Each number is 500 + 40 x the weight over the matrix's rms, rounded and kept within 0 to 999. Layers, rows and columns count from 0. Numbers have three digits each.

# down: layer 13 MLP down (transposed), 1280x320, rms 0.108, rows 929-971, columns 0-159
# up: layer 13 MLP up, 1280x320, rms 0.127, rows 930-971, columns 0-159
down929:469540460545476472551493523560502536502518505478496477469476494434525560489503489438484561499452428502488513581522445514488565462487580544532532501531487502456523484469516495541417498526487555462530436448532523475518449425493461523558608552503533483493565480482446492537448536507537468505585439476537507534525476564441465528461486464481461452488468565471530458459540508510429522585445534512560497502501491483543513441452547480539495503516506523403436540517472488551487496493486432
up930:450577446493517481463504444513496609464487476526427511499514470558516549523564440485547515540507539532518539517579461450494470566494461490534493479559464493545443489523538457489487461537520508510461473445513450497525493492437513550506408492512471491436442492510509484551549552423538436528474484479473528508516546484510451482504527544522502419458489523516554514574430567518481502435527539448481500487568508533514507520522544528507510533487457476533481442564503416468522518505532454
down930:542574497492508487530497557444574572503503479540510445502455553466465529501529512496471480526466532457455441494481498533500512490497500543465530539506491491487521464518476517440532495511488471495507498535502445555560490531507514487487502498500530438432534561449499541513432452547555518501446457429499432439483460538534584500482492471532531563514560513524498511590516540445521450546520588528530527471477517567501515514499494464441503456503560470513545490549477607479481516457498499
up931:477527510542555543509442487451553496518534436495483523544434489511509478496574504514447519474495509505456456466490464452476507530417457489513557480480412523526513496471531538538571442404504583571497488474533474454522464524465482541497539472534582513467473452463497551538507547449483536584513438494529472544554504490469507478426509495454591471499508480476547546616433528559492482503523429462560455568555548539560496503488503543527462535463564488495439424568469496511565561468434492
down931:500439523473450493433531485560485527475538521521602496453477503473500507523485513472469424529470497455477527484515517486516518504485510506528467514457503489501568506489484522527486478519478516544493522500477454474513530516519476512501496554452498508517474507497505524528523428498483534489484510548528489520481468483481495520501459468541423540517488445461497496510514550460490500460487484520516543518516483515499516506483565503537453484485468461442483558489535542502433459503464486
up932:425511516503488486567517476483504518487542502467444436537488457469509493553507497570516463510530557538468604459525450523476455546495502456481522458469491491488472464575467415509441473493487525537448510489483494487531449506580579483523477545414575534504518561474417480422448538487468549554486517468454513505456506608426480488539454526473481443447434467524449448490513428488507528501550554417547479504545510516465462509549483526537554504488479459531491459448513484492520444500532442
down932:486482531454497511529506537502463488489484488506502502455456460551543521548461520407490473488448500541425462557527460535579532592389488497555370469512591461471535530502568499511595468521511549540463510495503448500495490515438511527482427471531510502549542487459550446440492511476490483496470487525551505451502492517568529485484459435386483447512515496528508589499519431513487528474514473496581482486464572474422456512486499459484485488558477488465508491513518504418549496516520567
up933:443557511538465566481509553521497473550505529517540567500437573542513470495519490465505439478496512477508491498442530544428527476514509464520512448498557529490530481498453467510472452529500480469448520516501443496493482450448519603444489493418458509460461507460524486478510512487453441507471480533498508489519451458528518535506510493558540487518533486523470516468501488487522513555485536498475525477458486511476513541523461518476518461568504484452526448492498457519493465473528479
down933:504510481538472529562459460455510540515525606488478511500462496548490469493472463455424499466464512409533493506500533506512480553467449516455488446500509482534523592531478477530449475480447511523490426493582483490472508553430418494484510389535531515476501562501519464523548524583511423494476471529511492510477525536499467517530498465507567467541484504475500468532395516459552444486496543536487503609519501514502482503498549486486476529440492504513505502535496503430500490521511545
up934:516547533469434518534447563499563457515452501464498515533515487583485499408479489468514502472504515532549502520514566504458530543468485502532440493510552527512491461487440532491472456494519507526423512460505574486492479506527516485453481527509599491555473458482486489562554537492507495470450535494508509519518504431459495484488534536525436553552532571487538433511542449490455471485537549498495526437490517556447567436449466479511542458585470559536478503497578462561545543448544509
down934:526574496548503541539536441496496488549422567519489508501507455473512496510496483513453537561505507533570480548526586530441507551542520550456471527450532487473536476557513560497579483480463468495470467495568508508550474501545474517477438522542526512544510485510554532493541486478472460574545486546514482450489463526502576447460552483404445537520479537530440440538464507543527532484473463541458486441467502602489469530497516516553503487526541479517558491467483506465477479467538531
up935:509472438500502619458414529501477455511496413518489474365466585585539496518522513437496547488461510516547545467536515520450540399474480446526538535525441532512517448505489482459558485522471509577531522538530531535500546541491507520491451539501487472416499483477478496481480536507498429414514445515496542578508549528394490497515436524551544576535526505497522524511506444486540463484403516495511463472487534502578469528489414495559437433487508573515373518490533478527470574422496511
down935:476564533528539468510502490490528548488537535516503462491495476480543488536561471435579496445508419565472470490495433482529444485460481481500530514497496471473529499428497439502505525506466503477534496515484434451441488381521499527525481482535545542502471481532622465501466500442547432541517490542490520498503453499475493524486415476469462509441503489487466545474439524461495481429509489464537518457541474475458543501472530540500555482446502480461470480506520445520474568541551551
up936:529541460511605383492545537510506534566532523479501510493486513592550500499453476461418450546427497506509556479523468547515511555503483408403449498601473494531512503470542511487471591471499428506564528514613501478475433456459516600543535503472506520530519475457446492448502467518557381582470453455520556560506450507558502475390530480520513447488474451418411469433477429504519439492551515512466487557589582567458482506504551518530449474487543474464483528391505438541463551434455542
down936:534480497461511441557455483591487538468572511473543468533536539459534518527552473515538551445542469478525468490504586546514490512486502558471514442550499480455467519512516541532483500547534530485536515500471547560410500517512470443511495461459445538502470484438512468545516557480531514541540555511417468409462493536509453504488503499570487552517509547513528506545484427490479509482439482486430465483542510486574536577426508601496514462437489493447542483570436455525511583458489492
up937:464510534458446454470568403504513510505469453552531499512478492453525549464514557568506420479473524474480464488497495481439493496597564519549446483505473519509464480489518499492468502483470461482485491469363472484507548500536515484450501458578501433519448498564555490506442400490469442523427449530488498486497492548474416518472488501567502540489483503514538491571478449466458537549519591462519490504495502544511500499557496463521522470410495507508492504489502477470557481456492475
down937:506475475495511534570571442499483540482541519522451418487537510500534429523471444445469502488529436467474589524569481504515480553508545510492497522444547443472500533491463469525559518570513547499545514476535451555557436510496520521585552475561457518524547510521509535575570475541477453481517542451466510489453483465459469514530500477446478563542469527512417461498501499482581487463485427457441483495421493473449500490535517538514507544473521506543531513540516435487536547622477511
up938:504527510515516518511511484536445499551478547574495479472499520542498441465428511561523479502510490483558465508483468560479560444488488533484545476492495527471462464444458429464507484495444522519523534464553548472555528473473520481495496542490530477472509455571465545491496452512533456546454439514489505545474552578475591496485535481468493559539484507489526464433477521518494508536494500540487427471521501482413555438540490465507522488524488549572527433472555503568558466498458488
down938:509484420508545531530595456505452499565448481484502518461484509554618524526526475496471508494507482427597473479517448509450549506495557544494479470531540553520483495473470523519490541525527530484539541489522509532498495501466598492474481551492454532515560352534498536471478544465544431472500443466474493492437422504474468475438484460438450462526492550497599478533492481510485499513540460461527420512477494535489508488518495476580530481530466508502503449498490502488493514530433585
up939:519508476431389510512436479510540514417528515480493533435476508512512524583520441462482456504467504466497529503407472455510488448481592471495543492425520452477468490463495412504530503562466544445493461470496556511490511577509478458457534481434556401528541501480486472483567593503447505533467509477538551504495481577557462520506534540449501468496516579454499509500503513529457488523487553444483483497479464460493541522447530507539491450506455484530492522545501483557535528485528530
down939:483436505428495483572544584513454581477511503514489484553513492522484519553475472509459530477481509507449477480416538491485462484497425569423526524475484428517508619509524502566500549481470437478485497474527476515575516519480499439514546506469483508508525577456557518538581506524433536503500575516464509589451506496537453457483526480488568525566508597609462578496522588473443523404548506465450492525513431496463495463537505500566575425505425483557513421523536519437413455489558455
up940:438512493530505457481451499569473518552478495434507520509515466578568521493568488464539418489468484535479543494517526531486533473503468475542488462501471552457520460483480557519469500481546501500496514554525410493557491579504444543482489375532458500497520514461542458505408520512527567477483438548455466528514443561496482485379543489507530501505458497461529570492512551487464560503595472473433508483507427406538498574431485512511532436530472518498453533420539572512471547534470593
down940:506554494580558437446560511555472419504470521507507460557530577468524504536507535469473481518502436456455518449508553533555501491490462547537477474531567479545467513533508547475524503534458493553543452508520556514512483516517510520513428564512501570544481431450422460576421459518551465548513489525445520575496437490509488507503458547471469539525552443488535492507534486452463464471515523567495456486509472520555518487430536463515445430518470552491443516485466506477498506475489504
up941:519487454506542464417537485559468588526508484508456477471526491533546473511459478494432466494451519526505522490474433394455502515511470473504519467502463468472555472496498492541400434495432445543504369523493527543483472458491607526554477482459516468551470508512599479492439474489460478582537421416558520515580514432476415469489471551519503544486521516427469508440490494470547460531446479512492509482545500572538496517545559535492515535568526497555487475480588443492490477497540521
down941:487475557454526524507552543512546510511581447493465488433476507515524495540538452529456483503558494576462461486531512555568516540512512508452561503515575471458501522496512461455464445509466439532486461539516508515468497525462505466530481513543393505533467487554533449552459464481563482444517502521478466433480511487486492530556493499498493463551461530490448454500469493453500498495458439486599520497453524491524455475529553461485473511428508522448443508478521456505436512521500435
up942:550568516564478499478429542444519504533530431469428500479523481576548485450547465509460471544498527555524537494536464501455475478513481548577499488544492462541472465562472524510495495448447525484489505527459526563460551501467480521514451508491468488475443580511424529548524465487428536493431489516553482439453548478563471510528501428541491505486531564411515505528530544475543498423445484483543448477469501459517488559560547493556440543549549531500483534532548524498551527536558507
down942:506483481538520509477514469522457569506487512519479498548493444494509511474479416521453528556509516451473478545495479507569503474515482490459532538463492576500490501428535539504510495517488474462568535544523570532514406476491494548416502467408521560529501471507515505486490539501461483490506559572521397504542488477559459468469524472483501485460543506504508574478497465564588532523473566503439526464497531542505495561527475539514512431503442499520497569513470543483452521504485401
up943:537504511505530467493450479427537523515558524480452516546522514590525463499506496513509496501460551429486523471519427531434519543522464533476581511472514444515626476537515521396507492474474418504445468461525483512493566487529508551528461445543461496475477509478553527517490465541493466487472505519513497518525450500501535570412521508517516480458518542435551458440483507518495548512524463523514544553472487639561425490466474440548539558474489549542457523550504441507538405511615456
down943:488467529500508585468545467494408547482533448421471501489431496483418493445464536452482531478493523534532518512530401518457471484487483509477395544492527507495501467512458419544486491551512471513504561495471528491486490436556590476549439558482531467501482533548507508489459516531447511505482536531538507505467521519524507550572505479525533467446468591396502492511499473532426479510465519507520522537507499476556482458463473492497476571537406484487537553508470505506565511518506500
up944:480516511523551557455465518504495512534536566471403545530519459426497515552480507585499481606493508537509427431506525486479434444560484548429544553474472462529492494509509490508432507539500442541419477524459490572507555524490584468525457507341479557504512507468570536543499463488473481460478485546495519538563476579443497540522477568532547385503517535523507484451476530520468497484451460529527453523491513540502469410568509477491455500417442505535540428556438534448483552503541559
down944:462474511566549548524518498503479534450564489503473500589524543490408558496425482478429520538600474503417493592511502540510480540451480565465429550532534451513516538526490470498508557503516529536462488602478539478445522456438496544482427549628462391516524478454489457520514509496572515532386577548570542464518413491507517504539436390482458499447539463442593473533509522490521517472531473491465522517486510512492477527531500528498513539511481484495428505483455459565519519590501596
up945:498508561460490527418504487492479479444551492518513575533512453540557414460509488467519528481501460481540453499540502534513511461502516521546539501505516481435510464485494520476528485515547434453516504498462527497502478600505481408488545509523552508504546455476561503495503493504550514538516504474474470553481500529496570474504459539544510479518509531536518501483461489513466501500464520481554551517480496491487531510512487511514530439560551461536460469572513391476519514470531495
down945:502479530484528472502481464504490530498513465513483491500484554526478476515466487512527502536530481494753475514509507483517508506467494508521494505504513487481483557548493526515512496478486488512498460502487497535479522563493486446532511500475469451508505482520519505511501496469505519479541477521515530495451488462509499528488483470514502523483543455486516480527497416455485470469507459530480467482494459509489459521490478458492474523549491505514526430470480456492465502508491536
up946:537472527540491513475485536507550488550463402511499519493538590556518482536530483422508447530469558461464520438504486501544473480523523574490483537507465541511530505514515509435527492591518537473561533429539521483441547430491482467516545551494473486472492550497533507520445507460557496545556419438525512507512436531523532423468490401416494496534460482522497519581587499461575503521480516504433534481528545498488487584524468440519495515561415541486525505441495498476466395491509444
down946:422423470470535480464494480477471546481518508505435501544535504488414604496503533487504528464482482497610474547461530471496471444467502473456494475488521549561515483500480493472488472466535441525458514515451549521474424481512518499490494496488478473560497539459499472561517473463488502477492494457503561495585451528545492454474446519474490515530480580482476498457433489533484546470499467498537491461486488520452503414468513473466496538506577457526462501504476479494486485460516476
up947:517514506525478527532547517470500507538562427455453519527443493536492546542595533510503531522513529639484572538521537561427497503540490426450513463470534492495434468508493503518505460483456418517424495468501593520536487500482501465451565555552403475554438507523494502467516470504537522527486516521523536456445531540485495480532524410499423514497574496434509446484497394610552453424485529515545460473492451472522504506496500521533553515510506580528523529496502538531454484480516478
down947:454448477553484505479465561476519516541427503521482533541525529499525573489479478500505469461507466476527519465517501525508580502507466535502502545473486544515508496413470552470553562544513499502513482543475476511426541526513576537548457515424584534485504514457506515457516518498520525473433511451450515525516528513461531471468480574497522574471465550587469433498561388527558561537518517452449499548556485482488487500462511478504486515537502492532500530547437549442487476484533456
up948:579509560503559543439519505489496528602485503493511504526524568399520488556479492509516530563467519470574514505442495550486456493515509533541532490496521448500554502495473487548526480519516451456496506478487505463441499523508515564478467515445505499484474485479470483494493516503498469443427528458579483464451494442457503514555474475477507503483505449588458445538476523484527526514534471514459421513464401524470488547504510486515502512480471520419476463501542505467436445512509484
down948:524491478480492476508485527492493472524453598486499462475526539530552483446469488481469550532487482547584573479462451519565445546502465547465497490423503457529403499489548501505545532483449499543563551466497522476544494514494463532509499501526464474498548481475459478521483481508434563461532511526513544428489522525551496461469537550480463448535457519461525540502484507547478480461461555548471502469543531580514509493477534465532497432466483538477536453499524479519468520476508503
up949:567404529527514484473485530490467488521506470521467488525500536477491468491528500536569583524525471524462455473471483447493483553540495485472525594515472550447487502499504583617508448511461492493543515463549496449464528497561524500506467497488504529614480490453473506450513484526455582546491543494537398442473539438448444411546490505518478510481511494503469542582534479474578504472549459507548506476508422501545541408506478501493547538495400426461563471552480504497485450493488500
down949:511586504453502464502460416522469424538466495472496495474478531580424499498549544460504476489483474512494510511525484483545501470444476420418457513518485474521542471476565456486489428454538478545513468463589452452464512483447496540467507516472469512458476507549539521482499484492411515572506521517520558467514507444515490526445515514425486495570538522476440538505491432511527530453469508485507541552502550478480505456483548457529487510489467513409450500437525525476526597469508493
up950:546494487522458483511528445525495495495514510517430508580500541532510509463516482519523552540512540528459426516533446527563426464550542429554487560473499498533491460532446432480575535474424519407430455479470453449444567476513458553503441516496512522448536546472479470467580458590509471551531494478476481478456518518478546533495468506453481461515486483422526500531488501558488434471577532486576425487563435508517508485459539510497546465407465464545417523490551470497551467482501467
down950:489498501493514476484526463497508523496478493534505479511514533504513496524494519492504454524504491539474502505521550473453505505476459524498473473439461540470517431486464520469443456592510496523519494488488505512507531492535500497489533505516518469543507510509496522495471533534551459464442506554522434531476439537527469465501479512543475487540508524516485520467507505448534545499457428504509556535520549531477510565509460522526534531566516500468553516499524519465474545494498505
up951:491501498558538508530483436509507458489552508492446468527497593559471518477592425440496591527429479491480487498469413504564420476478522455454540517515503507536505477520514474520536419548491574501511527522501480424549495542516506563440431507548489478552480500525489466502533502456564460524477490457545526495476492504520493451506515486531557430533513520514523501530486457511534465537574463482494414511491515441447503443530455459551551538500456530555496528594480478523478531512461505
down951:507492507427528521501562455431504492523547574521485505534515556509561465453521543478468538475462472537535551514494537512507560498495499463466484559500476470523536509469575461569504489485540509525558518512470436547540437553525549502516542467464570544516506496475503487510550574531505475500529534501538480542488532455508465482524509511618534405527453492497447467525475546424527547471533499509485489489509509504486537517494459541560484465443505460513521464478497503552480497473568541
up952:562430401491557498410444471481498501592485473467520555482509545486474441488537466483508547494480538578488480531535516449477482562479511477479462440458481532510534445531563529593481425584536521526485571556495433544493506454511536425502556539449443499534483501435489483480496509542463463484478481494481558493476468531543441505517541498550523443469498519522504480531538513501565455504514488516468466536537534461456516474509521593457475485458497506555477498531511451540479575546526525
down952:418495484532466504475492492534455502529512536507544490499507467519539491477491503519486422422495507493467520507509557493525482493519465523430538521485566496507498555564471485506538518486429518531492439449479511445469465476433537491581526488567513503535512516470530502520569441556479484506540495500484488509551521499482555505524502540479506504519466448520438522517471538506568486502519496498509535522577481534519513528518470525553555486436489457502446519524549475501499560530440453
up953:521532493471521496485513521516485570539494415531445543504417503538513481479507462570495538588545454537453510465558491544495417491552444508450447437494523549539530453500496445529538432483444582524465470542544504483510522483540521446523513501488461480488416479473493534475486443468518456469482522489457519445522438486525456436436453475466584539487479551527546520491566514524482600514492508480549485586448536506537508505458560509502549527503456483461517490578404518461545504491444495
down953:483531436504510521486513580543525475508484526523452532475564504511522536431472447478506470512562464451488470537510427517512466557481514529505439553502438469524527465511466541428552545475464554462458506497497478485395537499551533476515503408563462507544503499475442489448586494450462515459516406491474518526480468533543420492478464506488495517452529544527492453524498457467481509547482452491423494573535563446443513515505527547432391461568551512489479544535516555458486529508537555
up954:492476514495489528516494516516539500456494451534509518430501517532519477477474553494444513554503460592560549547507470563485454534445503510487492541528465454509509453486563529592497535477529473511530534503524488479431428537534520523517508463523552528524523414476514505493518444437548383523472579541467517520487485560465486502522488492471553540454559535607491505477517477475468447511519519578552588474454583532455566504470494437563525482513479479476422508491526499439459435477439522
down954:459549510475535491494540479529599455467542517471508512579518558521536482491500505512502531558567556497700489534518518544520588550541507497526497514440501509522502515525545506499553522492462482504526501546511456482520544571505555473422459535544538495513448507597549546458535501507452467466528510483476485590465443461518571534507581452478516476462506539550482440516522409531454516528467496503488526488464534480473519565503559485529434511571521479553418477481398517426522471535554464
up955:538495425429508432497514494533496481437403386532472481519515468445487423540480475513573449492376500507420465422476492544594521494508471476422535543467529495484485462607407577467453508536468514416482498467590487515534468465492500518531518526453430527451511528523508443553539519477590547516488558482471501440521545592564572533536496397497443481531491551559587449488456482598558507538500489471478453511490508481508578511514542438479536500445516590469446477565534480551524494513512527
down955:498520513547509448577521434444556480480414475415498449589472467517602562477450462565530465470418490491451583545430481496417430504484485408554433490525448529508422613493514481489549571472427523445492464477442544516518541509520563553552492468513445530498502508444474571484484448461497439530426536468548609488508426499491507469538531545443533485504524540588514490471546509596499547425452510495489506540442579537460486579525563479482430505537403478524417536487481546490482510395565537
up956:533543482508502548518437557523509481560485534481530474485523532486429495535460521539556498487540502441455506510572494592515516532562565461513490466562440489561455565458463487465555473449499498589494524558456478481427429508486529421418465428479516494514481499557485482510555524519453473549501556572513451514475445496486564495458490524483576463497499483546489482534554548518532432532548475518481552510495488515434503432514542471501486480437566484579540460525523467487513489453537438
down956:501484478492488476471493511502482510472521513525558527462489535474518452489532545480497473508489493491477493461497525491503521491525492489536522543482485494518537445498488462507483515546492463468472463490497480486489471508496468510503500482487519533514499493486512521531466466487456515480519505502526493507514496475499479500499482484600449532470491497453430560498484518510521547462476499511503519511511482536507490508518495482447478540496513477468515528511533513520484483516488494
up957:451527516468470484515463458460410489461499505482532579466494517472494532563469452513522454456490479503509549449473473452482495552460600519580487518510487539493499489544522521482553502500471474420432464475514519589434439499587475453460474527510446586479493521452465578500468463549539589458518489516497503507517472569506478590415465498467520538573471562507435474531521467498552504563448528487598505478485498408511467458521505507485522510496505470494528437462530616573548565520562508
down957:550485418468538502508435532455492486489420482427436533525545470491505481436487609496545484429546499510498590521515535492499510522477441491582453458437484528515537462504531550443486444552514521540421553495529489469521510522546486524535554489422545461485484481495457473503462545534497441627537469509443452477498460485496523454522465509568430491449474544508550487535482439481468495474499497520531545523512451484506485539579448498488510467517543540496436487560521454543545551517452556
up958:460492419468548498499514566528503515489543471472573526491476491498521448510573488515485464525530479475452521458451462511505438568535447497499502472490503488497547524545482489520479447502561463496514443476485534522527546517522524564504571482494554548484545496434410444562465551438477507510486477433566524510450532453437469483626457453526602468502482547475508407481480465501592529528476506437499521458520448519447511466525416505507480486522569577485492547494518524450469539454528514
down958:521491529531473483453423495453516537456544571497548436534470481493560590457504527463490500435460501534492494459572463476494459391563484531456471475547502468492497543496547416484515509577510470562507488483505539499487506510486506525534482542469428481416486496558468432534521578575529538508529566539531494458476547561452475486501474507552490486501461507495547432511481497497476500512531485498485443426436504500552555505463519462517504472531544529488449439510530508563450433528470427
up959:478479453540515444512503520594536494472462455530423479452514506556527474489503533509475427500501474387467455482498494482475526524444470556553477545495508561502496487565468505572553462482492487498440598424506586517506446478478475495486497508496488498467491530466552529537525565516507523564499489526548483481585541474485475532521423472467528434483426447459509452482483510466527494478484512544534519551505574466428452486468506549569476401452468506501507515421526536440404500468474523
down959:458464455473456454448536423478418489525483542469513516513485536506546483463521517483546545464548509511475511484570554547520441417588509523517475472493480476495521543518523515477511496521573547524517492448469486474499469464468527469511518561477466501541497509454473520497551489455529505525510507534440506459539510467551440509466462493523441518502519541528413419539467489516497435527493450486540460450448535443501538466548444470469524546523506491539462533479463545527472413537546488
up960:540487443536523506482473493561469473509539524494530520408506529496476503520499526532509524390475476530460450479428508465457528502538475510522466487421481478518522440388453524461640516419516499509528472398468465549490457515538418479418509501554547438508458559499463515550545451573477521454488455565500469552463474486469470518517542497520445531432508535546505414460543520493565460493464524444495505519459499459503456476552508484512463501509508580456483454484428519501472499500539470
down960:515507499515475499454532450465519526453531522444564512522527482431516549507430518537462534539521430530413499438544500539525543502497587544505536462473498598484568504471497504462515525534507515495522495427545391562446535522544416507484575535503523461489534528555541497497465516527442475496440481496526559523468479503545451580542525572496517510482493471429459502578540500451522466499446614494447515482490544440488544518458560529485541537526535477538526566516490516514451488546492546
up961:482463428542531507556560504490483489506559421481480447499500428496544565515502481460506502493434503502430476472454525490520530583535532470484496524485532478482479414547476456446447421484549506465551545576508501435526461470496495543429579603529502539516538482452457519493484455552492484512516502442459516513533505533480450438482417471472553494559465473441443481496512437532512538512431502484505455434539453595493450444540502486482533488450494511499461560513548474563452512526534490
down961:564434416505485527492506460476528514505536532501469543469474461498478479498471487472503461475510424522533487525518428473506502429469437516480454565526498458504500533472535545466522475559447485571522444466413476515545512475557558474591555469516509479509525461583522464478493556523635513495473502490504519542471555487514498534508489514506487541463549422547452580439409541526563552479511502500476452446486492509480481547536511515486513455557432484527483438492591480498465479511439472
up962:559408461531505497480511460514440563456503464525499512468500513449469437536471538447475505507529493507445457464483516467453490491497486436483531484470531543505418475513447496505442529533530507527535569540466448531474507493451433488488532465486530565488416496439470445495554491495523535486543508471516549547574497536459528519432517526472449440545442454462454461408560502534516451479540563471513496496443557552475505543526512396504568510528513525525499536489515500498484444500560448
down962:488584511500580483511556530459459517458511501519469466527441461548492534499525492574469538507499490488462510477569512459506465542532551562513477566518492471503513458512509494586525514472433526468460507461463520517593501559472555421585468506539511524475471511533507497472476537435564479469501461545501550500475603482457498435444505525460529501514517520526488524493494523489421571476535525480448500507460539514544493436522505501524516495519448451459518494512574458447502509473519571
up963:526459513533440530519515556542458607487532500538517522534478540474524535595511505518447543557470453394555515463500443510445521523520496556542439564596443503460556491458568483507449475436466499472549521506499492452459519491506546534486574405535482560532527511530513571410443493494542469472511487451514463545497511474514471490553510511488551554517501547542418537482528518483503522532508499564434476381543511545456485444490465514455464455528504493454522558560485518493509498473544430
down963:522470504445507517534525526517573601489492443544435452556494489487524489407542507486498552508437479535432535491506486615560531491532563487529450481490484544533531462558511532461509435487559493437567518455511393506531493496575525561530490596537407398545452470534486473461481456480513436491442492518467526487497540570419443536507462484554495492486495513456458446496532513408518506524548470510564482494511518505473480529541473591452370476423504429426546473489621491497475471559539457
up964:484485564521488484577467541591463529467522547425518432499486528420529469505490502504494552520511482477487443479499485474487450443485483475481480492453464549526535441501588537437452459508497455439508510511454518492510507576544553589485526523528490516473524464518533399429478518530465475535456534431546461555505469551511530482480501460488499519504489504436504464492516472481552516441507488500570496455447490562556531472474428447485540536501491485553493544542551515466472542550452538
down964:536491459496418547433557493460477503531472470483537471493436451531453569453490456515421448493467462476535563489468533474497612557537504513574489454531420483522512430404501467505517474528418476510484451411496502521448551552454531493568546524453465464503498511490447564491527470515543510439495477513504530515525499473529468524557486563483570485521456553481505531504557478529466561422500531472499520481476510491529494485456487523515503534489484529465524500472550466511554467555494463
up965:553459483454508490469429489545489460514496576508578480505538512522427492456564463485495530504468538486464540422497479536481526593530475537485520493512531466423486509509517544457506484507445475526451555560569518549500477489555581485526438474437450491539487489456531490511452524466399450470454503467504544498507525452515536636475512528471501503479451409524504505514530508467527456524461440487557462476505447544459518524524475524548500493532465499537516514531460431507422465441492491
down965:489527466488549523531520537482525512518537465530471529451560500422573535433514541530552490490472498493496536481506476510440553477439484402531490537539517509486423510519458427496545484519470494533469441555481501494525453559516510577466464488485470513563493509610495432455448495560538426447532416451512487522591546517421477462460527488569493465412541457482418519489542498539475502499487482436550575584568495482533430531503471527485451481478510451506507585497501476463493521481511460
up966:422508474501503514472582607424503556474502443557580433549473480494531513548452502515502555494444459489459528486482444497507597576562426502527483467439591516468496508471471474464508484437492566506531513487487564483554475543473475556515560486510561482496479539524453523478463491461595467508521448528488483487534502523488484468512504459484463584511472525518554583489513450418496499467475604540501456496476549463470496458487429542482565495481513549496527473538493542441419491496495447
down966:511516464519507516583502496518515485541574538522579528440474463559482482489518517458489537457477450521462498534526476511518482466494547514509510561453528452413491507489544486486486520500501527518450470509466459501446519510522487452522538479484527492509614474488496505499444515528481540482494512468529576560493528517481495498489502492468496490480491459516508498402477524513467503511502522427478476508548542529529552495465471470435450512469555477493507526442557440476502485467523496
up967:476511489472459560479581540490517454560494512517546487484368600506525460522429442465456495488472515521451461461499515523493535454496580460496563514476556473500518465486536499558537540406457450491452486463502504532466504479426487524386491461507453417372459509471418478472502483470515505506525431524465482556527538517497503464483521503451489556543423509487476473543490542509533477526477495525471471505491585498527430486488472470578534475538538465523479517528499503484494543432624536
down967:506492541520430478518521507524536552471508549497586460545564467515485472516511535499473484537474437516429564555494502518461539465501532520501524515517482435537492440531517435509533527492531494498523453481503503461527458490508490527477533572518464526522443504483476442508503470467449497457505433531541516549537462577510513544562534532448482513534535499456502498501547481468491485515497539569505517495514518477467543499523479518500547476502500461459536499468504450447549427485501481
up968:595472495503489538450457471501363507569474426549538539471556555465504462519525509516490546468552546458526512467449530567484507497493431388472518516589419492464519506478426507561521549495537561543456521540528469453503477414503499569489388487477502523452486450488499553448479572506487488472542524484506431478492500500530619605515462507522499481426602493453521487555497493469463477525533522480527477569436539510447462509480531506510482491507524526534531439542457429534573475513574478
down968:476508464540503535446511515483553475498546502523506486472508490511539459507503507459494504497483498537482525468535460482515496534469483494559498518426486511467532434540478414509488501567504455488538487460493477515502463535542513514485506494526528546496521500537489521502474474447431488453538523529540537517506506453504491486521526510554488525510465456480507527534549494508485495503458514463549517515507525484530452487485470486499441506428452495484499501540521514481474504515529550
up969:568488435535530559521403513484453413525458507472427442542574513539581508418505521453554481535501494474486483504477481505487481553461511486503524504503418513502530467468557564508544531474553513435527452513482488520574513498418530545523530503474526502474462492525549535499479524478502547419498511478464495492490486448475534528485605524534440493461511504482528514533549510484493478504563520461441470482451398497467529531466463477529519543569511517512551447522445510473515518468450507
down969:426548533536528420512504521483463418571553511549452485491466551521461464474467448546540470536530492471499540510482477521511574514539550524469445487508534504526461515561500549563486497481503473526507510534526454469489550487503507477462397414541517545516563531507511485494437462537494531579592480481467499528484517510503512518516481473496477483545525493554552445585418470481506527474493439502541499432465503519537531529540482432559525528489495573500527521503567531477495496500489545
up970:525495504414521474500479543484515458449450536519520586500516486517562494444501471437458498499485503492500475500482473444538444457480499581498474550513506619507481441545383417541419539500536450498550469542543598597545429517594410480559439547521475505477502502488533464563535452476594548497469479548485499464568543513508489511516572478481421443493473491494547493500494555533453477442491444451479517523524491420523522533486561560517561521408450513555494539488505471502539496533550476
down970:537493486529503599576485453487567465497404505479450534522489544483453585512476553512559481465557498542556506413545463510435467486465446582488522374446516412521487479502500512483542573455509474483556478492531540459440501517494474395502495467493568523512525473472477473470556470449540517523465549500508517461545452428487512467517571508448526544570499611503625481603469480525471419422557449417537485422475468553545511540519521540525561526554427508536482518603504478541536519504528485
up971:451530426434448478482489476489527423493464529544507487479477500570457486502526525409485441599507572526482516493444481460470514447512528520451461512528480505495463494485513458503489478526531495533518494425470474418452557516506544526537529498588456479500536523471491508524521495473505474544502447474484491503533570501529470456529462462488450498486476524486537533480494538540552561474510582510477501444495435428506489548470471481549461557556502505486478484574458505454452493498476539
down971:552511501523501534526606505491502528497557459416523482547479539478518566548520517505519478464538403472523496541532466456505543499542489496538470531498529475476485561476448529481490487477511472456537496566492504521526497493569515449521469447470549554476466426551540507521481460522527465470521522540496441469444482477489561496458495498573501542405509443545495509509506478452494487542497404458536530495484519499553538497525545499445462564467500504481531513490468500455505534495536522